{
  "norm_eps": 1e-06,
  "rope_base": 10000.0,
  "lr": 0.0119,
  "lr_mult_o": 0.781,
  "beta1": 0.93,
  "decay_fraction": 0.802,
  "final_lr_fraction": 0.0,
  "steps": 5606
}
Each number is 200 + 30 x the weight over its row's rms, rounded and kept within 0 to 999. Layers, rows and columns count from 0. The size before them is the row's rms in percent of the matrix's.

# up: layer 13 MLP up, 512x128, rms 0.252, rows 255-265, columns 0-63
# down: layer 13 MLP down (transposed), 512x128, rms 0.0607, rows 255-264, columns 0-63
up255,102,215,205,215,195,188,175,210,178,178,194,225,226,225,212,215,144,157,221,204,196,223,182,173,111,176,218,203,173,180,270,179,226,228,215,203,214,236,216,178,180,143,208,188,214,172,175,177,185,217,177,247,167,210,199,189,237,233,221,232,260,225,191,178,187
down255,101,246,213,213,244,187,208,209,189,191,277,144,165,179,217,151,229,187,191,221,199,238,193,149,206,173,191,224,245,232,179,213,192,200,169,179,245,150,207,180,184,195,154,186,222,265,172,252,167,179,214,214,204,182,213,143,177,193,139,141,209,196,234,197,213
up256,108,221,229,205,214,182,176,129,215,151,190,198,250,158,211,172,172,229,211,166,204,167,201,142,224,162,201,208,215,194,238,226,190,166,252,164,172,212,135,204,207,123,195,197,177,224,233,185,148,206,172,210,209,166,194,202,202,201,135,191,273,234,206,234,162
down256,113,170,201,192,172,222,176,205,215,232,177,188,158,203,187,188,148,167,151,229,199,200,181,199,220,240,199,223,190,224,191,172,213,184,201,234,214,199,221,186,187,212,250,183,241,154,189,226,200,174,236,215,253,229,148,232,198,177,250,207,172,172,133,229,221
up257,102,210,199,232,239,212,232,184,242,214,204,214,171,144,183,193,165,156,250,185,197,195,196,201,186,214,192,132,204,257,197,210,144,157,224,215,183,192,159,194,201,199,248,147,165,215,192,228,217,209,233,227,219,172,169,173,206,139,188,169,229,244,255,242,235
down257,101,169,209,255,185,182,191,187,218,209,281,211,181,200,240,237,253,241,193,180,205,257,201,244,234,236,176,215,175,198,182,221,216,229,244,186,189,197,162,162,184,153,141,179,205,152,248,231,235,185,192,198,166,228,160,222,235,165,217,211,224,195,204,193,168
up258,098,168,214,213,261,200,234,230,170,152,171,252,173,225,208,157,191,156,224,209,205,225,173,176,253,221,282,229,220,166,183,236,193,165,182,208,251,212,208,191,224,195,200,195,158,175,195,191,187,218,191,202,220,140,204,178,203,235,174,230,220,221,257,210,203
down258,092,203,197,180,183,193,173,200,202,163,167,202,166,170,222,132,214,219,201,213,219,196,219,235,209,212,138,190,213,192,165,190,229,147,243,161,212,166,200,202,174,234,263,211,210,250,160,194,217,217,170,203,144,248,152,178,153,226,220,180,238,202,179,219,215
up259,106,211,269,174,236,199,206,207,192,213,195,223,202,158,190,207,195,163,153,174,223,160,258,222,174,157,189,170,150,187,166,230,232,228,230,175,176,252,233,208,189,200,180,180,159,159,194,203,193,254,176,171,206,201,167,184,212,231,155,270,241,197,233,155,203
down259,102,197,187,256,195,205,240,226,172,229,209,220,210,174,216,157,226,186,216,196,212,221,193,209,150,168,225,206,185,181,216,218,183,244,173,265,228,169,232,228,217,230,196,218,195,175,185,137,182,227,238,253,240,236,164,205,204,143,230,160,185,199,163,215,162
up260,093,164,238,210,209,160,133,235,217,170,198,228,164,173,162,246,224,191,216,212,202,194,202,199,207,187,214,256,256,170,217,210,148,196,112,175,295,203,219,220,147,216,201,200,197,183,154,199,246,232,168,171,228,215,169,183,203,196,188,208,147,200,183,176,215
down260,097,155,195,201,227,161,195,228,198,182,190,271,200,216,188,191,212,248,190,220,223,206,210,171,204,256,184,215,182,191,209,213,202,155,246,188,191,181,238,212,180,223,216,199,238,160,210,190,173,211,210,239,145,213,252,241,261,189,198,206,208,220,189,202,167
up261,100,190,151,171,153,197,222,208,135,178,211,207,204,212,167,163,193,208,199,210,211,226,188,204,196,209,181,214,237,185,214,234,210,223,246,199,184,161,220,176,227,209,211,189,199,199,221,188,215,228,243,180,195,192,226,222,135,261,194,174,182,187,234,183,212
down261,096,194,228,158,214,206,144,187,189,233,143,210,205,207,176,223,199,251,167,177,195,130,180,210,219,155,129,191,162,224,180,203,227,168,163,248,233,215,179,198,239,195,251,151,157,216,222,258,197,227,214,229,168,158,205,189,222,165,250,198,141,229,202,204,235
up262,092,214,205,181,193,199,225,218,194,175,129,232,216,216,123,166,190,175,252,157,210,148,226,240,184,248,177,212,160,176,207,249,176,227,209,210,224,211,179,196,155,211,190,240,138,240,102,200,154,152,192,149,215,223,179,219,186,205,178,208,220,237,171,195,167
down262,101,144,245,194,189,181,184,215,150,172,191,247,254,142,202,169,239,132,187,186,193,186,236,225,208,140,174,184,209,213,199,179,197,168,217,153,252,180,224,194,234,168,167,203,224,185,197,219,158,222,198,179,172,219,207,215,219,201,177,233,178,201,271,229,213
up263,095,233,252,259,202,186,194,210,227,188,205,235,208,196,207,190,287,237,239,169,215,248,206,216,235,200,148,187,298,159,193,228,135,165,224,190,203,212,237,241,148,210,201,163,213,203,194,187,184,220,189,182,176,142,176,179,204,156,200,187,179,173,199,194,211
down263,096,176,159,172,171,231,256,188,203,263,209,206,230,219,174,263,135,208,141,188,157,159,234,221,210,220,231,220,164,198,143,194,183,249,182,239,247,201,204,131,221,174,205,205,251,213,150,214,215,148,177,213,217,219,244,225,233,194,207,187,226,236,149,173,179
up264,104,187,289,179,231,151,234,137,159,230,178,196,198,197,150,187,221,159,214,230,226,188,161,164,219,203,226,148,212,188,219,219,180,205,228,212,150,203,209,221,197,208,192,176,140,202,223,164,210,154,225,203,182,211,199,148,201,211,173,230,267,243,189,222,174
down264,109,189,207,187,224,208,248,176,252,214,189,186,238,229,237,215,253,174,218,209,246,216,241,238,170,241,186,164,209,184,202,208,227,216,172,177,219,193,164,151,262,216,199,230,193,192,239,163,137,179,229,235,160,198,215,203,190,167,206,228,218,130,214,209,200
up265,095,300,215,199,239,223,177,209,142,166,220,215,146,230,238,205,235,198,239,214,252,210,235,208,196,206,135,224,234,197,201,200,208,213,186,230,193,200,226,142,172,170,204,208,185,210,227,231,197,185,178,237,223,228,170,188,155,231,180,182,162,162,207,170,237